Part of a small language model's weights.
Size: width 64, 2 heads of 32 (1 for keys and values), 1.77M parameters.
Training: a variant of Adam for these matrices, 128M tokens.
Each number is 128 + 24 x the weight over the matrix's rms, rounded and kept within 0 to 255. Layers, rows and columns count from 0.

# layer 2 MLP up, 192x64, rms 0.0831, rows 17-33, columns 0-63
[[150 141 113 164 113 145 135 141 110 144  86 145 133 136 174 110 139 132 138  84 104 147  94 138 115 119 118 124 118 127 121 159 107 141 166 172 144 126  81 120  79 129  87 113 143  71 117  89 151 155 132  98 110 103  89 134 108 110 118 131 150 130 125 152]
 [154 106  93  77 123 125 108 157 137 168 118 129 129 165 120  98 120 113 133 143 132 143 101 152 146 169  64 139 123 115 123 116  90 117  89 141 141  85  75 150 135 156 194  81 161 140 138 147 154 114 103 132 114 105 142 167 109 132  91 131 110 113 109 116]
 [136 134 135 136 133  62  81 105 102 150 108  96 142 139  86 121 117  92  76 118 129 156 141 121 131  95 173 129  79 113 145 188 122 133  95 117 114 110 153 157 100 144 112 160 141  70 171 152 151 117 124 117 119 147  96 131 107 130 107 104 155 140 143 114]
 [147 101 140 154  99 132 171  74 106 144 134  86 106 134 144 109 127 145 128  95  95 105 153 127 152 167 141 144 121 153 114 139 159 124 110 133  85 134 131 134 110 142 123 135 137 140 123 124 181 151 154  90 127 186 117 131  85 138 128 119 121  84 139 125]
 [106 161 142 117 160 129 156 158 123 128 105 139 183 140 139 169 166 134 128 115 101 120  85 107 141 178 110 111 118 140 143 123 105 145 137 125 158 188 135 121 123 145 109 119 144  67 138 108 147  95 148  96 130 128 132  95 148 157 121 147 138 125 137 130]
 [148 166 126 137 111 113 119 121 183 110 125 113 142 158 134 158 139 133 106 134  48 109 140 141 128 126 140 103 168 147 124 134 128 148 148  85 119 150 150 109 163  97 126 131 112 140 133 131 147 104 112 106 147 154 116 133 153 125 125 138 131  97  63 159]
 [118 129 141 132 137 127 115 165 122 116 126 121 113 114 137 102 132 157 126 126 142 177 145 131 140 140 152 110 107 127  80 109 117  99 139 180 162 147 163 137 123 127 136 105 110 164 121 141 132 110 139 103 152 152  88 135  90 161 118 162 136 128 116 118]
 [132 171 126 154  75 153 167 140  66 170 101 137 107 109 129 129 142 152 145 126 123 111 117 160 105 133 122 125 124 145 129 126 151 159 119  89  71 119 111 129 184 102 121  71 153 115 109 135 120 153 139 138 133 100 126 109 129 121  86 121 139 133 135 128]
 [153 117 128 141 134 108 113  77 108 105 123 160 157 120 142 128 113 118 163  88 115 138 119 145 162 110 134 114 128 134 124 134 142 143 150 177 191 129 158 123 120 174  99 125 119 147 120 108  96 138 136 167 126 167 149 116 140 156 168 156 150 133 180 156]
 [102 157 116  98 140 141 132 130 101 109 108 112 131 137 162  93 167 145 140 139 119 104 128 147 152 165 146 118 136 140 153 159 122  90 169 174 134 167 106 116 113 123  94 144 142 114  92 160 130 102 126 111 130 158  86 154  91 160 131 121  87 117 174 117]
 [147 148 162 138 104 135  67 107 134 125 118 125 112 136 115  72 103 161 115  74 145 138  99  99 107 181 155 116 137 121 118 137 137 140 168  90 118 111 164 145 162 119 139 121 140 120 141 149 124 133  98 105 166 128 121 120 105  91 116 145 154 120 112 176]
 [113 137 196 118 111 111 150 165 111 130 126 132 127 151 133 102 134 114 111 145 137  80 112 154 123 156 145 164 131  71 126 152 176 111 134 100 130 130 154 131 129 105  96 135  98 153  98 112 131 140 153 109 147 130 100 146 142 139  76 106 171 107 189 140]
 [158 106 130 147 121 123 111 152 114 127 119 126 163 133 138 132 125  54 114 124 101 151 114 128 132 100 128  99 169 149 146 130 126  94 106 141 123 110 120 157 135 104 119 116 147 134 144 114 110  95 125 111 113 116 162 125 100 130 133 128 118 134 145 124]
 [144 115  96 133 142 173 107 126 113 164 115 110  83 174  99 120 154 138 147 178 141 154 113  93 129 126  98 119 152 152 105 139 119 124 102  99 169 124 173  77 106 147 114 130 112 108 140 133 135 121 121 108 131 132  88 124  74 160 113 112 108 125 114  99]
 [126 123  86 136 124 170 127 135 139 155 109 127 150 146 123 107 145  74 111 131 111  61 168 139 128 109 170 115 175 159  95 138 130  95  87  86 137  93 146 114 154 153 163 141 138 144 149 134 132 122 155 115  68 130 125 120 108 120  82 147 187 118 112 130]
 [158  95 122 152 144 132 134 131 111 107 136 108  91 181 157 141 151 131 104 106 121 132 113 145 122 123  75 155 144 110 138 184 167 140 100 150 123 143 135 163  96 157 161 120 100 132 140 150 112 125 168  67 128  78 125 122 103  75 117 118 142 129  92 129]
 [133 183 172 120 163 110 136  96 161 129 121  81  94 108 129 134 151  82  89 132 114 103 181 133 121 131  81 121  90 126 122 153 114 148 138 148 113 101 175 140 139  92 128 125 128 111 126 137 110 110 136 167 118  89 110 163 125 124 125 123 106  97 133 109]]
# layer 2 MLP down (transposed), 192x64, rms 0.0836, rows 17-32, columns 0-63
[[109 132  95 143 110 114 147 142 106 103 110  97  96 136  79 121 136 131 115 138 183 182 157 129  71 117 107 113 135 109 152 118  89 112 178 134  92 135 142  93 131 141 132 161  96 120 159 168  94 134 143 134 162 136 145 115 110 134 131 130 145 115 121 158]
 [153 177 178 128 100 117 121 165 114 139 132 165 106 136 105 122  93 120 128 174 174 140 101 151 132 118 165 127 157 129 150 145 131 126 118  98 100  98 145 125 126 129 133 149  61 135 145 135 122 135 149 119 130 113 156 113 142  98 127 110 127 121 143 177]
 [129 121 140 117 183  96 149 137 151 189 116 100 103 129 113 100 128 129 100 169 144 162 111 128  78 154 167 129 127  68 103 128  94 115 134 122 117 126 130 159  82 175 181 145 154 143 148 146 110  89 141 151 120 154 118 133 112 184 115 107 160 103 122 118]
 [146  57  90 136 118 161 106 107 107 112 144  90 132  86 111 140 129 158 118  79  91 134 138 128 188 114  96 151  77 110 109 122 108 121 163 120 129  93 138 116 141 122 143 133 160 150 104 104 132  98 115 157  76 146 121 115 120 128 111 131 165  98  84 125]
 [130 116 116 110 108 114 133 157 131 173 111 123 123 159 152 102 150 127 179 134 128 121 115 147 142 166 168 105 133 114 112 136 116 142 123  95 129 103 118  98 130 137 118 125 114 143 159 118 128 167 132  74 107 109  68 127 153  99 110 127 127 162 135 142]
 [167 139 133 140 127 130 110 149 116 138 139 126 138 130 161 135  97 150 105  93 184 135 119 113 130 143 157 171 137  91 125 125 139 135 149 128 113  97 114  97 118 121 116 147 125 107 148 176  72 102 113 146 165 153 157 140 147 136 140 100 119 108  92  61]
 [ 79 173 135 123 149  78 129 123  97 150 109 130 154 121 154 126 115 147  85 129 154 106 155 125 172 163  95 138 149 104 134 121 108 141 114 142 135 114 142 131  91 110 164  99 103 142 138 118 172 126 117 136 114 176 122 142 123  99 127 141 137 105 121 112]
 [114 131 144 132 139 185 136 138 130 134  94  86 114 108 103 131 158 175 140  99 140 123 139 150 132 115 150 191 104 142 152 132 127 168 126 109 150 163 156 127 154 162 113  84 133 109 127 116 135 142 106 114  99  75 148 119 182 113 134 124 112 105 129 150]
 [165 143 119 150 125 141  84 148 130 129 122 123 158 102 103 120 128  88 121 161  77 134 117 164 125 117  63  94 125 110  85 133 117 115 156 152 138 116 148 135 116 120 123 128 114 113 105 103 149 200 149 123 142 157 151 126 126 155 131 130 136 124  96 148]
 [147 109 114  55 102 103 122 134 118  91 158  64 161 133 151 123 120 150 138 150 107 114 128 143 133 161  88 102 156  75 120 163 155 110 132 143 122 142 130 133 131  98 102 138 116 111 129 149 141 147 108 117 152 112  82 113 104 118 130 156 106 117 120 140]
 [145 169 169 144 141 111 120 136 119 129  81 112 126 164 133 162 163 181 120 142 117 136 162  91 154 155 161 116  95 130 124 185 127 107 149  98  92 101 154 104 110 162 107 133 132 103 101 115  84 112 123 136 102 132 149 166 127  89  91 114 166 121  96 134]
 [127 135 119 122  97 151 145 169 135 110 110 184 129 118  85 162 133 147 205 101 143 122 150  99  92 120  99 138 128 130 169 106 119 140  71 152 143 157 122 128 144 106 153 141 108  87 132  83 138 134  81 130 119 123 148 143 123  74  97 129 175  99 141 140]
 [ 99 100 129 132 146 124 152 115 127  87 137 120 166 138 112 148 120 149 154 104 147 115 110 113 118 159 138 127  71 131 155 139 118 188 141 106 133 128 128 122 144 139 151 152 126 137 147 129 124 126 113 143 133 109 104  96 143 138 102 130 131 123 148 107]
 [195 104 153 105 162 152 136 109 121 127 112 147 148 112 170 114 149  84 100  84 179 120 124  67 167 110 150 125 114 119 189 129 125 154 129 147 115 119  86 115 126 113 149 146 147 131 104 111 153 107  91 111 177 134 126 133 102 126 123 135 135 155 102  96]
 [138  82 138 169 103 121  92 139 104 138 114 147 112 115 157 105 103  93 122 118 112  79 138 133 179  95 124 134 126 119 126 117 152 133 140 105  85 166  71 115 106 124 133 132 108 150 105  91 150 160 162 112 121 113 140 118 122 109 178 171  94 100 143 100]
 [129  82 108 114 148 114 145 101 125 154 136 131 160 152 160 102 137 133 108 145 117 162  81 169 102 168 113 132 131 137 112 158 127 111 157 136 126 128 140 143 123 131 119 110 109 134 146 147  91 134 119 146 134 105 113 151 129 186 128 121 165 149 173 151]]
# layer 2 MLP gate, 192x64, rms 0.0838, rows 18-33, columns 0-63
[[ 78 143 112  86  84 162  91 146 106 118  85 143 143 129 118 143 117 122 129 173 106 147 122 108 109  84 153 116 140 160 147 127 174 173  99 158 155 106 115  74 103 100 116 119 164  72 103 142 114 125 130 134 158  93 114 110 169 143 138 112 104 131 118 135]
 [106 130 131  98 143 147 105 133 124 102 120 144 162 126 175 111 132  95 157  96 157 119 146 111 135 134 134 138 110 188 130 105 140 142 127 119 132 138 164 173  91 114  65 151 140 125  92 154 131 147  48 137 139 100 134 116 143 124 150 117  84 203 153 153]
 [119  91 136 129  94 127  94 156 157 123 119 155 178 164 110 115 102 157 133 143 136 165  95 121 140 148 130 137 119 154 134 140 139 123 120 127 129  99 130 120 132 109 191 116 163  94 132 166 141 157 105 179 140  72 121 115 109 132 117 142 172 156  82 146]
 [189 101  98 182  97 153 131 130  74 158 100 161 127 123 146 117 134 142 125 107 179 134 155 138 133 139 104 140 136 132 114 145 125 167 143 137 133 120 147 157 129 126 122 126 118 147 129 139 135 106 117 110 146 170 150 115 119 122 127 127 130 143 106 156]
 [128 101 143  98 135 119 169 124 124 170 152 134 143 130 123 165 129 145 124 134 165 115 143 147 105 156 116 125 117 101 105 130  95 153 140 124 139 152 112  80 102 171 163 139  94  99 140 158 116 148 106 149 169 101 151 123 135 122 112 107 144 124 130  94]
 [152 103  86 121 119 151 117 113 128 121 165 148 101 142 128 102 129 148 159 129 104 142 120 116 159 155 172 134  70 145 138 124 133 117 107 110 147  89 126 141 140 121 148 120 140 153 108 135  68 148 146 103 125 125 128 150 128 163 126 141 101 158 105 139]
 [115 100 151 126 152 158 120 119 172 111 121 130 126 122 162 109 103 127 151 139 104 144 138 127 190  98 115 145 109 124 195 110 106 129 106 141 157 164 137 127 104 157 109 143 102 150 118 165  96 134 126 130 110 107 136 186 121 139 174 114 121 149 136 121]
 [148 185 127 123 139 141 111  93 157 124 145 164 134 110 106 152 128 118 116  88 155  78 177 163 160 133 123 113 124 124  89  94 113 116 121 114 128 145 125 128  72 122 116 176  68 126 124 101 116 145 139 118 119 144 128 116 138 195 140 128 123 117 143 102]
 [143 110 145 176 112 104 150 101 129 144 128 132 150 118 150 148 110 103 135  97 115 118 131 170 167 100 152 138 133 111 128 150 128 114 148 125 127 133 132 165 108 127 121 131 110  73  80 159 110 135 158 113 116 156 148 138 134 130 166 165  85 135 124 118]
 [108  83 142 106 114 134 157 119 117 122 122 115 122 134 192 205 112  92 147 161 116 120 175 185 123  97 164 126 141  92  98  98 127 115 111 156 133 171 121 118 151 143 131 115  98 128 133  91 116 104 133 167 101  97 151 159 153 154 130 118 148 126 182 133]
 [165  95 127 115 152 142 111  99 164  95 160 126 127 166  82 175 121 138 150 140 129 127 134 136 104 129 113 147 135 134 157 109 109 141 103 189  90 186 128 131 110 158 122 146  88  92 123  94 100 146 134 150  83 163 114 123 109 115 136 137 131 118 133 122]
 [176 148 122 127  92 119  88 147 111 148 101 137  99 110 151 115 118 150 127 121 136 103 119 151 162 115 124 131 169 133  78 139 128 117 147 134 135 156 134 118  99 125  96 114 144 120 125 126 162 121 117  99 118 124 128 155 137 135 147 121 114 123 116 121]
 [158 127 129 127 105 133 130 107 124 129 130 108 132  99  92 132 131  89 113 105 111 157 121 114 120 100 139 139 149 110 109 142 103  98 132  96 119 121 182  90 132 116  83 125 131 117 135 171 151 139 122 148  95 116 138 135 114 158 117 103 118 133 156 122]
 [183 142 132 128 138 149 113 114 108  88 149 106  99 155 126 147 128 147 143 207 108 110 159 151 155 102 131 137 125 102 146 169  45  99 122 123 156 110 198 109 106 127 136 165 127 169 121 123 131 171 164 150 132 114 112 124 102 143  93  87 161 178  92 148]
 [109 167 128 126 138 149 123 136 127 151 147 155 134 104 145 138 160 154 141 143 169 107  96 111 123 123  93 130 128 134 118  76 105 150 137 170 111 161 106 133  93 140 118 129 106 112 144 135 151 172  83 129 152 127 155  91 144 148 161 160 138 139 101 153]
 [179 128 133 155 131 136 123 131 110 153  89 101  93 142 102 174 112 109 142 141 141  88 162 129 149 113 114 110 139 107 143 138 153  99 109  67 151  89 127 120 126 108  92 127 136 124 154 131 105 159 155 161 125 122  94 169 118 104 110 129 142 137 117 107]]